config.yaml
hidden_size: 256
head_dim: 128
hidden_act: "gelu"
norm: "layernorm"
norm_place: "pre"
qk_norm: false
tie_word_embeddings: true
init_std_down: 0.0526
lr_mult_o: 1.14
lr_head: 0.006
warmup_steps: 200
schedule: "wsd"
final_lr_fraction: 0.0
doc_mask: false
train_tokens: 272200000
Each number is 500 + 50 x the weight over its row's rms, rounded and kept within 0 to 999. Layers, rows and columns count from 0. Numbers have three digits each. The size before them is the row's rms in percent of the matrix's.

# o: layer 10 attention output (transposed), 384x256, rms 0.0459, rows 24-123, columns 0-63
# v: layer 10 attention value, 384x256, rms 0.0331, rows 25-124, columns 0-63
o24 102:419505547471596556411541404483528526512431461428489477412546404509525615432562532501519588518478563419494477538571587548523569435491482535559529430525499470489467595514519612502453586555538501
v25 094:503515505441572454540461425539535521580482510498467441511449473542451488466599523463524523552563502475493569555605535488548493467577502393532476493540432491380436499565615435519445445579596376
o25 097:475445442470476495544519499506499515596514463443373570520563460469508509565483564503497536436389458518510534474521523536433424540470482572566501506562549519382608491476422529452465448494516500
v26 100:508473486521563486456470369494455481562537535349495502468477479484519612591487528466505449411520515538510572450550507490473548432491457481504519448594526561510532503458534528516445455537479529
o26 098:428504461425521446504461450525442485479464594518444551444488482479537478426597493481486490450395443548430544459463493436588476508470539443456462585464586448522566546509570572518534439479542435
v27 112:457606511515517474445487437556491525501468555518459454597491462427410520454571368431509549422411446493443449478552541457566525510473487451526446485611473507534460587519512561558541465572434475
o27 104:492502468452515504456559497470565496387518536444495475585516487541529517538605534508510522541437557439534417468495488468454492396570527600528505583518550478401599544442393446562528476487566474
v28 095:563484368548391445449471481534487572474457500491606618459499457497531464465469529594494594563459492439570477561510488498473556469510468481493531491494558598482575515666540523462513523488613412
o28 096:536476570558472492555529493503521462544468434484424606463612552412504501491553508494553428602502499523520533397439485536491548492533570487528406502619484465502446471503509648564397556516611495
v29 113:476457551463506484477567413472465562536517510552576526536473520459555535405538391491412450507473660537555513522506477463486496547375509546561423488520493600520565501527427490536417470484425465
o29 112:487556542495562507498497583582524605470455490484518480517498626495410497465498520577515450465506427572537509538450603478539491436461536524561509474487481402521422545537540603557536397559545499
v30 113:571453456529559558457559583384518485558562532465510526513510469467548438413433511477458594525445504490446528524463565595416494558442500456430509477447479517548439506497482501520455504474426405
o30 113:371479552440490441636464438586489482478478461522521498511429559516531499538550419455498393399485410535481416483537400483539511479493605461471565480524576558440474537532470502481466439556497530
v31 103:440610543460497480433531468482429425444530455490518464537445600462490493490528459577517470508512475495556448578562485593460478465536468485600480466472385578530496470507504454543415499490512548
o31 102:474523455539551485485591442546440496559560443508556496527565318558514495480544503515502572493453406434525436464423401507525528598480533516498487518446487442468495515536474500506499580546502522
v32 114:485495456510504465413507471581408470443433454430556528482510556417620521509616526358504431426545534512562470538587508535582484497540467553501440521488516479500382504488416534550656544511520469
o32 107:556540555537481501400594509420448507536475450548501437594526513491526544448403463583521492563499527565533458481550610462474495519580627576530466453510529535501535460439558473433458510555433498
v33 113:452576458565499427523469586453533513499465449485524498526504555481544503542435447465513522489464556559506489477412491504482546493534445447487568496475491453504503582527462576506524559543495528
o33 108:508459508494562528412522450404568430546540467475544518529446567420500428452465392541469613405524490499571508512421501440566519484554573491516591451528390487542422469482562489438485448536542495
v34 101:566428537550505469557554501469605521506518511525608523375517519545449505474433449536467525489466533464471488499453461493515478511419579496517402488553511513560502541460561608497508566551558476
o34 099:508549463523388629571552502511489491571495411507355532575475524491541465508468461535464408492463485500522453596505465537528544539578344449505502548405446590502500490514500559506364484480511563
v35 107:501529572470422395440496470521564536474457451480503490483505461481543424529470578489526498548436466472523569487461505459507542466635497497556536431461511548479533543550492409558388505436497453
o35 103:642555447540525526619407472485520497507457448391630479513420515406503526460464499549458508497540603518457553512484400548533540583498462486505506563456589452557425445478554582578501476534497458
v36 110:444486509464575586494501440440473590524481514422458530478492597521599492506433455579504544447495522543559488498481524532559553498515513463464474495484554462473468570410602524545513461473479465
o36 107:497552387464431472619452508561520580469534562605491481513543472479520464454490506472475469454460514502538453568505590552461471426489509514494471564590534447529552439502459465602499458598441432
v37 112:499556443466461479461554526452543517383530564481476522516568482433487573517436489544524443485519579543474465563483545611514471499452541509501572564436550496586520530550471482452495510464617619
o37 109:535464493461525546561544436566489446568515549544471415477489556539423486532475548520513453479477540467433491402508481550419475521495569427502441503486508518556410479527483450454470529450574521
v38 106:477484566515509600487493537572456508547424454477505451537547510503494519438483535504531490468621540505561438464434508477522409508549494397556410461517472555538509495491418498466567492452486402
o38 101:567484536522533474473446483363566433481470466585440424510569521485533429488533499482556507530510464508479469438576494534422527449538520509426607443490401567538509503449462523452470517488519579
v39 114:537625496517546514492480498496502551489521430482394518520397447494568527441464520591452559510439472547457594529500455538529416496478568512456490516501544404512465470495482464549500584435516520
o39 100:495431438424531485440525582507514514490614508466412471498493528520420551477514453445481466538504485518541430479506456555541453522537504508529556536546535600473571504487491528543485594424545516
v40 106:529425511488470434478480446464549561470487553466521468480509518556463436461450573628492492596451411496529444494475530448487456528489518458523492505476522525468428409574490485564558458490568528
o40 109:587546544493513455587438577472468491543480418460582457589509498463436532447527463511610493553516515410472565466480459568406612481480505543606456474468493529496428464540481570467467502494513562
v41 111:445446501539464396437540506395598482557563473375468508513517549517490545534490470586446501570466602581423540471465506572510608490516460486474539431507547413520542533574511507489525552430542485
o41 106:464477509548541505518436448416507515506504532569478555467457567430533511484420459521591512490611391470497472599524522535541473559461449498538536459461492651486496499492517503531564507497509531
v42 102:526514492454520486514549428536447445479475523540558525541455482526468531441461448522417457482593445489480578491480604486503526371518466505554424510615513468520490435522529494623445506485581510
o42 103:579447466564493495513524532416462421472531503449403503523504531485526524428494569408448494543479499586459438456574500442529523537391399462499482484523542575451566490475487538495474451518572494
v43 112:584494550529556572458576574479506485594532498452493523496399496571458446516505526529445524467575554554477626473465503508429537509494525483422630481462428525516510492502482433485516501526506546
o43 107:447412461456557517493464439619601524469444481516461407552529525458543508442505536463492481521481602545521445538468554472455563459511482429455507419550497462480468556556540499643470487573526450
v44 101:474443428436457494579541496490406534470484437506450495469475531493395384437582515424538543570509490540444490539506505476439490521517518521573453508571467491500440509570439425457572484461472477
o44 101:559475477496339550554500565443465436469577499539556499504573509522592454498476384501541450402571454472477527535460476519584509515509527557484465433536512490518502449538516511457477492550420458
v45 102:566510483457628516538420550551566505517520462538513566474573496426434453382466484491483484468538533495484532515561539521389464567458522561516509482516509472507540539420500512518581468566440484
o45 098:481545479512454545520474457534497555469530463547510426451458545502592547476516410372509489484499448556526398451487529533478548351535520484538522474563433586461479499603494548425466412517609440
v46 107:464525454445434539475539588534591560498532421486556526400458481465581507565566531479508449409416532510549533497414506407505488598554501534558479514508533439473592577480433525413537466513461553
o46 104:516510463514484437500453505451526581489422480518492515497600497530511491462450459599501483504505584500584507498543612563511508546566408524456464464459445531482458463644449529593613539529502511
v47 104:516527472527456474492467473443535464448482503512496546474536518553449529517445493531609543525543506473534561458450506549516405438498565518484475578475526450460556499521483455413456431484483484
o47 103:537543479508485538535501512492441494480500458451470428532524425515456504438554489473487503566527481398446559531515585592433412537466482499500465373537536497463459498462557476563436468440512556
v48 108:519467591412450463527449426450597474542452554496565588511538526427483527505526546506564566470371506625489495529470540453460560577543521488485549529486527490466519498475582558479460523420553493
o48 108:365548453528468444471589370419538458529500519457420437484519449540554415485514462455490435488552526481569568495453497459545461510354547495498504506455505525530542498472420541542444426442538489
v49 107:500584595386570511519504440370398501477450480537510546460465524571529526452409510442466509491563546472472562461477492433473443393519508431555404521546503477431488492487538479557509431465484493
o49 100:609520443487561554478465593533553514456542492530451492577502528398453545570540533443438530413488520577461523435553489573566415544549454492490466470533476418528473538419515511426489566489510401
v50 113:407575474543461476515513523501532544453466477487498498582488531382573522470465517495550523519463530543429444489671470535537509533547503531424545446499527451456501567606492474553435407464496591
o50 105:482450504411507428437569426574564494514590441567407538446580455536463481542530484535478514463432445510468576470450510474423496470539521578568512467498413457577442421488523436429566517440487528
v51 098:493529463490484485492599482514471453519482534493490569556467545526567517477471463449506473573419551600521460502506478450499503548418473508431477500513468484531578381428558569469524542540526583
o51 101:463417599464494469481468589526568415536541527498579548508527463508390438518488515497486577537472423520487491592566509521448432525562497559534462453542487470503527485473468426490466587490463490
v52 108:520463550581480565484494546442495506493405549414461587537422552469530515512531560477539538488515525568563543492570495558478483439369494494528523479374428520424464454369553475563430558426425535
o52 111:490580507448568532479535493559541552551466400556546531484535479501471455497411500485520507467527469427443551571536360519474628488445546480534554581483461528460488606549478493584561495532437490
v53 107:493499493546456490543543519508540487483523509500633441594475474464457465452573499462444557531436497533475527470531390491462557488474389486465568566477510493547536431471531516564550515569565459
o53 100:453466478513502501410464607514455455476501504501428446496549505528510452470552498325456596552523474539396480467441410437578461481503510423521531473444505545492484508527508420517553536444478498
v54 099:457498455548479513512454472500521466481532493454477527541467430541541539486600507484600446442521565463560584524569525590560513456539502602496410461516520421456545490603575430520468439455501529
o54 098:521513488487454591534569485485599517506515478519518553500488522457472462427438496508439494548395406588509495476516420500488541442421467476553512511567571499531400544459528503462501553550459488
v55 106:486516391510510549529489431529459440446473555525500504502527537519512533436553456486470573499472546492472446509533394443469464447529571533591586451453414460449552597513619450469495552448520526
o55 109:442519585485517548531552402543531475469535440475405510467464438433535523496423465476513550511658488485551529460443446586488431417459468524474474486464511410505525474665527494526464557490498462
v56 114:526471517427481535470467437548528486520466475469538528540524561548476488484477434474512407518510534415401522505517502495484576490562525506557451445407578492445417543443418432526504473569487455
o56 108:534538521598517478514486380482450526553403591478493499476469518489473537561439528529477584429559514506392573537445557400529412520539431538505487499535492519469485559457427562470462494553468591
v57 099:449578461534558468356512489498474476440456515301507512516527481484443496498539511555468485509557515463466536564515436581484543413596463601497538508457561553523529541501415521449425482505455501
o57 095:553599481494583519553553472536505509556551487549530486395582428486554483456448487502581500468431530565442554513577495456573533569525473618450484480537427519498471471537484468491541524507447517
v58 099:480417542518442409496430512539500566459548528492499438545497475435468491510521517522531511512459482517566430469592513511493544537513434526556511517539487487506520492419461436531481577456519427
o58 094:575587573513476441470472582450464470429510520494498506519502574458411497604512522556459561408594476476484564489540576515523512429465485415469496514484601553480521487427478449486617486518432522
v59 104:570543413550482599531466481459455481437471494562500496464524580471508491492466429515469479451497504485533391488568525550550442435436498429466496525459440510507426509534531573510616566523601454
o59 105:509440518429500483490549526531526586497489385534489512637491473487536487552510511511503497476510557604414481438413465530479572470425515567477569575464477570398388515509501524500459495478481490
v60 094:481459483498463568548484562573455492497519576523512470536619504563538395465402601469499485542487444475541537571475435519558467512485504597327507444421472456582477567425456509549467409487384491
o60 092:468541501458562469443534420514552508511496491513462525391502455588572565471412532515605504515524579460515443492587635405460510472626530502586543471449491466504523427535500580561583516484447524
v61 113:562390517449502459606533462564453484541379527503499411457541488506423480601547522540464501533413475467498428549422556501541458451493539490495515548414543516541397462520477479503505528484557431
o61 111:470500480432494518450499443527407421542521384499522524523412511372390624469519469524488546580550550530438537533464569474462538551498512563544465513505597524418448551524450554490481433498524489
v62 101:569431478505423529594408532492523468535548542518613503516506475537465467477479565412556417492496514517547451560456516502561489574499545528549497492516567472576511560460539435526506586523401557
o62 097:490510517537483480433487514382442529474456461522586551539564536493573467548459549506473550506516464470570491513440445535559425518593529518523419536460502539404392505584440403478482510491488387
v63 111:486428495523432452521497445484566526401493492506470444619485488505546464444599369454513418444443550523508626420518520416499536545462475467548512551572518544444611524531534485517505528550592524
o63 105:562481560519472530433542567554554516507534576456504631482546529520479548492534505470454489497588525508542514627481591562524498459537559412517548448529538476536532461458426494511485575524441472
v64 106:471526525461532530556500409414419516461446452530475418500381480513541586533511578509463610439486521467522508504440426431483553517553452454436484488501543502496442510445535610615494524490554503
o64 108:483511479421485536489423501612511420474388474471477503534527498414493524440439503445434497426450490530528541466491524547540505521494489499510427566453470444530525459436466522430499519638573548
v65 107:475561493491516564477596583584585437500523532486468464473465489464537613563473468514536452437517575518466491461536512499533417467467399475469505580527425504516477590493462538580458520496441512
o65 102:447488453427510453379450473585523503497556510500550506439552626536566471522543425561454486582521544454465438541497504497547558483564513436550498520478575534504463494505486454446438429504558491
v66 110:468457540440497479462431494557530479484402525523460556584527449530598536447544538544467488593496489528472435498470467518450483563593477536537521522513486432522546484532533548612496424547490537
o66 106:390444450460551549473435471577453449485500507399488391462528547532499550540538525550532497526528427508539506517486487479569552453470489544534479490443484406435493540451530521450499458482409500
v67 106:550535554503494551485510445439499578545589487517460549469457520528482488561475475503542459575473458652472533496417518512494535572420469578464442462468456452520518603538467517468359426489468488
o67 101:524405486518470394516497555529558442478463464504548508378449603599484567512511488438551447481423442467493546498453411441480440407549426450530527491448535560488494494542506525596515489525434490
v68 104:460524429606523488561491514505636545487522455455446532469517514523461475353500466513571415427442510465587532445461507534512487587577591570446532522500515552448514493536593493417528537534488509
o68 103:527523584477476514560560447496497507577473533523496504482457516562509463471535531552481457551558454493454483529478452514438589595477361470459542391466420596428503510440426504492560534411521436
v69 101:551497504536461490461455599518544479518524529516436440484503368488536527542505523506434533479570587523436620516473436485558512535471516503526466500521486617569477511474464511509471489547482532
o69 098:467481452402507470496555536573583443453450484501526493461504575551519614479506518517518570488455422495473466451473607505506478517418516430463452498519491543478487484567469509506510559477527501
v70 107:448492523590551629534453530481592521518450453453494495498519489493554502548555544406589607515437413488582500527522572383477483512488543481469455418483610527437523501482473484477536516477457390
o70 103:526461543600527472475395531444544485469436549468535477413531440438468470558485517498439416465533518518547463453570547453434440388580550511522506565571392456500513586527488433581505401507498611
v71 109:517493503548493482444453604562484522492553589522489488430440444479540501529499529489410611509499504489558486483415596594438536458363508472541442454509509535493499421467489535485507608524540418
o71 108:459535466425537453475498486447409525476491521502562520580581448464482401530549547486514395531502448456436603551517463487532523483480511490497512533521439510542448444498517541438453615489576623
v72 106:450502580516529607502546528598456450495503431520429447545551430633512489531499492490558417468560469447507481496555567496438513536453531507460430544603470571436465429487400493463459517485474451
o72 108:584457520493513430485488528449456486527464539451557565532476511475478543518499467509434440483531534462476477489491529485523469454562493512555573441559470591581520552544497444496566489578539557
v73 105:539458374569364494488574494406422543586418505536538490529435482465573413555500510530456574448468559557452507417407518457530481436421484513444507528599492553526446556432492547450500511498484470
o73 103:499462479519575370481525512523459402517421472444507504518520516518505489367500400456536411538379506509580529515508566507560522510501532465528510466531488512495504537485565525565492529530517488
v74 110:543464486444557535560422560453507529408513477442495407479609442552442456481372524405512440455462605476423520494476571575525549548508519430569540473512464462523486495487481484482557471475455378
o74 104:452497452499504527598420440495509493450510480480523508475420554453479474605508562529492534444521378381504471512572538465571438480488516524546520458468447505510511473508527532446486449487515463
v75 103:443616536531505544522524446541475423411523478510634424497510535464476538461528462541510602558458406446527397435442566478515459480426549491533488377487437497516461511447547541570526424398513455
o75 101:535452561434418502510509390432574406453574557491515599549462504484516542511561529539501580524509540536509560471555512502540566480507449509515518553512491476422499494494428490507520494443473557
v76 102:494490542405525467517490499507471528532541532519505508493550623472545582558408493555552473532564531539498566488549560583519557547497478470512472465572526487511465513501491504489460449536552536
o76 104:580590458538448542555545491502479569518502522522404533409518421454454515463557575459462448540525445490557566503491483517469491443434532507429431514452499523458497530548606512503514446475493556
v77 111:475460376448466389608540509553589484505438543635622553407614523501390470512534526441526492538435477466522493444533495486495602512513470417512577499433439564461422545522409461444490502579463432
o77 107:505562616445598533555533498473452488544488474518529501550475474472609489481438530598586451536528530526436557512407484579448559424526569564469419507531431527577518442498591479506438432412491535
v78 101:491471551527511524499518506513590532530512557454483484564475538526505534500524452550475498474548548523469463512430640514483505453588490494480526429434479486555583517457485532488501496463522584
o78 095:494496554516534527492498477461520493477431584467527573427505569478579498463457544484431540509538523536483554486489483461474572455461592512505493475421589460462550515587422474550523421622509521
v79 099:437521351496504547480501520553538462427404462519496478434529486548456545428489460583545527549413475505554502492450532495498496551582438503472519578561480458489452537462536557539518494528458489
o79 099:541424495460436521533431556466551550492537497555569488478485528535554462478473427443512442503514405483537504505531462561527572465427436610485478510514513457493507459510500436439490475439564531
v80 101:537457467527501533485532496542478537517533581590536431456511466496612531489510517551516504487452504483461473430465514457544514554471536597515480497488496398477549507535509485473565503527457514
o80 096:520505474504532456599481471461550535508509520509509505435530548473493502542504520557481545522491528478544558472528498516491435469536470455457476496466523450524436383553482553511457461523551568
v81 107:503437537568473494573502573422499497515471552493537451550457500517561551603556584460481501371376663558439502542490571498590484503413455449457464469482519578509423557479535512491552621482456550
o81 107:580477521410533419455553512571539584498529473509507548564519563498435429518494495469423471523454490425577419462555512528574552509456527474593543528512516555551549590573495512455539528603539547
v82 110:482541560558464506486480406441444473543420390535526597492560543425472388503473500447476506423486498610516484541561436410444421470418505471600455462502445538555473482515591506520568528498566445
o82 101:480560562586503581499528457549511497457491385479505434500481480503478407495477563626529448459440447550603526479503456602507472551396407471560461432513443493478496439478572515481507518574605543
v83 106:449507477450572557528528534627413428560515477500508611464497459532565539487489528473564499494500547539478474541477497422546561467476525435522516466479462513505455526566552471440456475422489403
o83 111:479606557482431507487451451515535465495522475421564485431585556422522517508500487508523428487560526560608540524542427487507421542451475516471456513476519500500466515582588520504542512533493461
v84 110:458532503481543428532524486554489501511521509483465540552487481503502551433649504471513482487488510577621530514461516506473537512449547412477418502563575521470562466536443579503531508546501471
o84 105:462566480449503582535455534488441525412459535537551485507557485499512556461580496457491433559569551540450491477459413436466493543572602534526470480531556535562563507461506557548492529580436594
v85 118:571532471497458392572494433437475474508489517456471513507591485492474451546470497452485512478506551530517523454452500438513538540551587559536444529506519446522519543530512480418443516526473498
o85 108:475606525606489610429536464458529519489494522475602548459490529501445619440432441538495431417572522441556449400481500559595477501522479530487406503563442560400472491406487515535549476492564533
v86 112:526429559532425448500441359512562516479624502462482544467476454487531529436484543440508505505504528542545488512509498520562505557541495512485390531532480529488479446457481444507471551426326560
o86 105:536469548492512516481468446503509520528391390560464485554526503538442514490519532555466455578484586545456421452414481398502473544458505591490481574438594525501451493493501555674545469487525496
v87 101:511472487532512517403557545434502487458547476455472549473507503528435457502547552432558427475489436492501552500410464403475504561526597498527470472449390569529528513474520489449441438459496470
o87 098:595498443483552445665513477435529493505434468551531512436522431581530520360524444499588493496526498525470461432497493603468453451478526462460500490403474524439467537586458459493526460595469521
v88 107:479493466543537452517483583490562571449500552469434440567524440443446482559521549448501501538487553494600684461514539560490484626512458538388506517423501570469470494442480532536555551532430478
o88 108:543509459473491513471563494504418488532487563486484483496451428510507512530425508527569459560415399483569453537532518421503512472419499481500470473473497541516454492543411462482543496415474625
v89 111:447504471554448534486425462552472512490496435576524424507501524531553466479484461508541567495497537437427446478586403486477504594556394489478457436438563592498459519496453411452509537411506437
o89 108:541478518481434536485428514443400488486525480570466519516457543577454487504500463565452511492499449545492436504436482408456512417453436517419500448404567473483489543469529609527538584513555404
v90 114:459531518472482594565518559506508560467429538507520494518475530577611454493514505453460447546453488581615524456550496518526477442531479501513455479455436521492469471432438504466549502514470537
o90 107:547571530479500451440470482477473453489481495521535502456485485475390475431458491490483460558581543503548508504559508474447510417484458468508516467587527498546546413555579540534551444524464547
v91 106:521543470582565527460482568571473526486510572517491527476439409466486458520631569339493390607514547546491471508555452538553519453507544512455482423549465587523479512468436464517570477469455363
o91 106:472512485505463586560461490417425506569552452626579471439498459417532531500565463586470439491523571540509501599445550446534433484549538485443494423515440582517551523523512436398551462488475570
v92 121:502574525433555528522484540415467548476497424541438536522567405542499523587425522493498422478554490548459478511520481508410523473506427503545514481513536532490513561546433558498497492495518585
o92 114:513423502539419409424518519567542517481609456528451487506570481533429465515457601542522511420542496521529500447541487490454467558502650459559486464432499522517604416456480507475539522517477509
v93 110:488514539563452514413565494510425492497458427446405587520500429498630573530534444482521497582432591494507466508491497481473571464480494531580565505477516489496575428550436546501575449512470513
o93 103:472514432478490502494441446555544482568449555527550483573468483473473366497504548542564519470533500537493462489483609465528523524514519511519497442478399509505486585512568536501512461519545580
v94 097:494537529524471531409561519479493505588471409506481584577541468524503537427585599524527561483500566413499428550577587400456463517430465563506537584578517506505528436573460498462458588565452433
o94 097:520542445519551465525609484554399473543553513476523543518521493475483491539523422586474545543471515533578444460452514518504545516599507498485523501458445559524550463494536463502521446538500571
v95 103:519480481511545566497487562466439554560482380480472510546534455437542533470469402544561586507458518577466514504460512523490512533496478548509520564420484561547474502495510441534514571400500451
o95 102:479567362471536535526458482475545416427502551527441474388510594501493452558381538432436510442505450563455444538545488423431522462465556500440455485448510512509508507530525482581467461514507459
v96 107:529422536625504547512493543605493549486510524493515568537493513435503420550564555434489536378509534553474598456539518529442535472466489441519472513575503602494491480448453519415535508523547490
o96 104:479464578472549565498567462449413555515466507459637347466456547563624513474524507467463572560410474551469459451492530461659512464470563445489617491482463539543448490570524502498579445555558549
v97 112:549477480512564486547481465546536532573482517542458568429429545487478481552548439519496568526523440575543534421495534487525583481555434459488530519505510413525491431503525504614551504513585516
o97 106:549482579560448461445424555582453541539522522530507515495547546480576445466487519368527511547488454520495532603442563489537527461401479475464465531465574579540581441513543472568559392549446547
v98 105:591496548549477532486495465547492497539543475545570528402505538541501532516481541430545450494588443533502598543426495554583480473524475405501496466486412569578417540391493464485552493562571456
o98 100:402610414451564446502568490483544500490502465549525537564508420418527511448466539497452496590498467518511444540504462499406559428504420564436536500472534554371561476504535418509482562442569455
v99 113:500520476525479463470554413472457446437532419489514431505500422549473551471505428402485492497448442508574500479444535482576581473596576478568467462489413523454494475540510553548480559369572507
o99 102:514534369584478578504461499390474445479494495460537587568442471513545443555437549486517510484543555552482491490569433499463508430522505498395510499463554508503597414454470541495500508473521535
v100 105:571539441456488536471492545617557527563494550504496531485435500505516495523543605556541591451565571483528534452443403514529475549496516473471481463507467547535439503479465450500525506525420475
o100 100:484552536424542476487485464491597358482475569516493465578471476457474465458502521503520502547535553462521444487545501487449446516505534409400536547584578423526507538563650471478496526574486491
v101 100:479394474420560533512534553503561412410458441496578511499547476579593505411484521471445590519522508515485519532475549553499402583588567437493563587556580537463501482439504517546577559475511509
o101 101:531530415500500440497458487463495516498535380493492441470450505529527485545436546413456484616495474534537485501631539527483469574493378475506448512499522505475529446572453537496638573430421418
v102 114:509536461432613445516487543442573445490577404496541406512528455499440473421438509481530549536475566522423501577499491504594507571497524560440588523495572601547513466521535464516544492533420454
o102 109:536496462445495508533460578587479526507485543513489496496477557486500493583541538543541466472407517562649399500529448398361530531481557592525433512555543493504507480508551539478461534456534512
v103 109:584479471506491514489558459541513530498468598494456516523482441469507476510592520467488496471463526501499465507568459581498595511524478537488543554574532420503479567449557466421499526504544494
o103 103:439396529539480420602532496560451388477469486511522476640470500512488552431559454487499524511555411548373585456395559492612515540522553521440414532562434442492457541427501460467471434553508471
v104 105:525615433477458526484522451489509492573553569547497465447498449464503532494424607426547475540475593539545425457521476557549588532558564551467501458554413513499494562492566596513497560474519486
o104 100:530474415529510527505483519495492489503494550545483538585502549458633526485443544629466516456491482449453483434521460511566457484541531454497420574438515597485415545480565454555514453506438503
v105 099:558508458401477553457526501446476502479412482480561558531540470539569608506396558528434484484485603557457481595572439435464439477544524440596456486464486474446504553414501507511482446467551562
o105 098:457485485500460523487448444477547395538525423483467474525488477534516543549508541500483490404508467449452525440584552469430422540502497418513378502578439513517474457498520529455444397444504476
v106 111:564462444466468520432584570465551520483510503467555452512475512536466518554520545562538596618496379486557499535490582378460432440465563456557410523501471542480463529447563476556506495444539513
o106 106:503523514446472454503467580365549539495470573506491504492538518509499479518516546482586455452510486445513521473498528617542585486464430508466489501508633487524564478534502404506484508418432470
v107 100:529473528482530564492576497505534553522437529456567557520499598552538495508395404471496514451499485500508461461523500534486555534449470516430393439537568318488572444484514461561550429539496571
o107 100:494549488531489448454418532507552522458526534540509503508505538556398589554467622506525534543511440550586499580496601397547477469533452533567481470547459470440533505509460535639463501561546476
v108 110:575502387507433488532505485478505476476486441473426576514438466430450484437547520437495409569454531480516441470569471524472489491545533522585443548506435562507562411490435516514510440560468606
o108 104:616523562606489571531499547565543449494459452460502482506493492540467497478477473526542509530448577452501509627415467473488487560492568581487402356585543505508538523572416444447497463505563541
v109 108:474589484465535598504461488482498590524460506443441485521515554541398495532512486439586493494480448567516491572421475554560499552478457477471567498460519442500484478479426529497478609549522445
o109 106:525508436567361455492536537430522544522471464576551436517499469465551442471547470465404510505550447459527386554452542431502543540479508495390452518459461510457473564489484507477533467506406520
v110 107:527477440426469551551504559534472489457492365508538508525513467454559536519531532457513520484527525554517442661567582448454524455410497428563521502510495417455502530491497501593579475479498455
o110 102:477451455435533485392403505494531516443519402488429489526514606433507564531485500570564557476449502532508456389509432501488442515458592492454527522452531463460555518548453528455470550590561496
v111 111:434551444426473511500551521508528533543469529474446454445430530507569426402455433474514599499518474440466523512537500529519526497486451489507457424535459361464495545413563410580541440563529420
o111 109:556514597497400475527430640479555509554523576525468553520494492543463489433525507557549555487511476561537526542486640490453470541565568403446564544506561502394484622505584508504507461445451522
v112 110:417570518452521498481418445455512469564443417397482394484424528525446442498468437575527480556568444485543484505544565531575468534607562476571576516549594472554518582448458465527395434458587549
o112 104:508520454532511500505515561554574544510490583408495499489492443522474485450511464561492505561433505441526389509442429554453517536609402470491500529573477415401483535440474458505553533487518496
v113 109:493553506428442496464518423427596398553606472505498505413483519547468493522474508495456564518475499481411542636551550494416529571462504586502513479570484473508441468553505381559565473515582488
o113 106:513415503387495596525529464519579499455474516552498530511461428410497514515458516528588462450372530569649481451480480513475562514393471523457554439386535517454566479505474530435489476426439505
v114 110:495503546543470562502507576552422482516570560513469548515469418462524556466634576578479567433555509545562484548532456505483448491502505463457530443469467573578538471544519585398503591470469457
o114 103:453488521525542444485525489522506459537469467502456582530470529560569497591423461512483484581547528494519487432561445495426383564454472481363541508465527556529508492579553527484458623585529541
v115 116:568476462542470539501463476562486501575399538407405615482537511562424556525497483589415522418431532578401425564583531485376512466498546462495458478443564528507479405604470558449535557597491544
o115 110:490489521463527533468503450462502517347459460620477436438460613491507448564492410574497474516487418460486525503585449453501516425546545567550525469504484598460516535499521559502388388560546538
v116 105:511410491429436578477546412410460492433505591455478502578580576444556476502560533534500518431564472572547456534450503491506518493481492484554526449518513499488559547498526538417427453430562549
o116 102:536557523497554437510518445516488535492514545496409556409455476523499515539512431524428538485483573522479483506566522507484434413476408487542443498548488417505470554494506516525510483541493523
v117 112:530473494475551444521507520512557452581527500509436445452544575507422577516480535440564583542455519584416500447547495571473494520486543581552480557609526540496531448498571578464528554549490452
o117 110:507513460471446547528497574495558534536548552473542390446503550439576436457532578524477481519396342559618567511445512490534464558492490464501446443546517536469516456553529509517491513462588503
v118 101:564478554564482508497491485432471465616483567479439460598542549453531412544516546511508507539513486554564506484522548510472453454459507505496528509530478540411503435473484587500480437514524505
o118 102:550502595525648365508505568367455513461460430504494427461442437533494479387554473470503510505394551449481516385501453448525528476442535475468505476461534560529508515462454548475491436551479541
v119 112:447478485526452537472468505531518432576439459513405487460500481608454493570461440510472565478514535461522489450560455625531476479500545468560334468500537566561593496465494496522494531456478471
o119 107:548479535532457535538458552545535546418522502481417477631515444476521504472444569679461455584406429581579465570482488505569557474570474490449487474515536462446447581549481485533501614477601609
v120 100:545512531539608556522445568501492485477541451481571571501482496540509443567405554444550500498443378465468489534516538369508459488551499425494545476534552527541525459605572440505540450514486488
o120 096:488506575528556490540504407639485561491536587469442598553535537486469500559547473506438504501470532447549450440546479536494478563489465533613536537468467417574555451507485449503540497481497529
v121 109:514478515550494547517483490413452510447550576436418487545527465564470520527469495612416538519531572591545481478485540542549530455446519416527503532570579553602530453509406499443533531465473459
o121 103:515579472470482497557339533610434481454460553489514431601566549532413469556489502610465530498484464500512471505501562461526533488496434551463549531543502468523470520492580538490642637522500456
v122 108:458541570445529579476535527688572409412485566568518467577489559453595481460561517529501466538443406490528484538519535479446453542530517515477455441565522366524592497564523479520589424497559476
o122 106:507442505493548494521443483484502472481537483415496451458610518473486542496471461548510542484507500567487557462501507532456491442616369614491554522558504556532584493421486504484515505427479539
v123 117:487423414521540540499421511455541548523493441501498468472414530525456521505455470527547504503508488529575555367371482456498552481522533468496510499518514424473509497471478449548451556531434583
o123 113:534439437571515417533559485432426380567505602533394538567468426500470492436482593437588437506505454557534519583409464467534529473519496552556539525531450486527454501529475522651480481507605449
v124 104:560539579490508505519521496515496560487418485470543541557430517505435491535593470474496464491496550459506558548449532545489588384560505464550458447466536452510483580452390502587487470462545384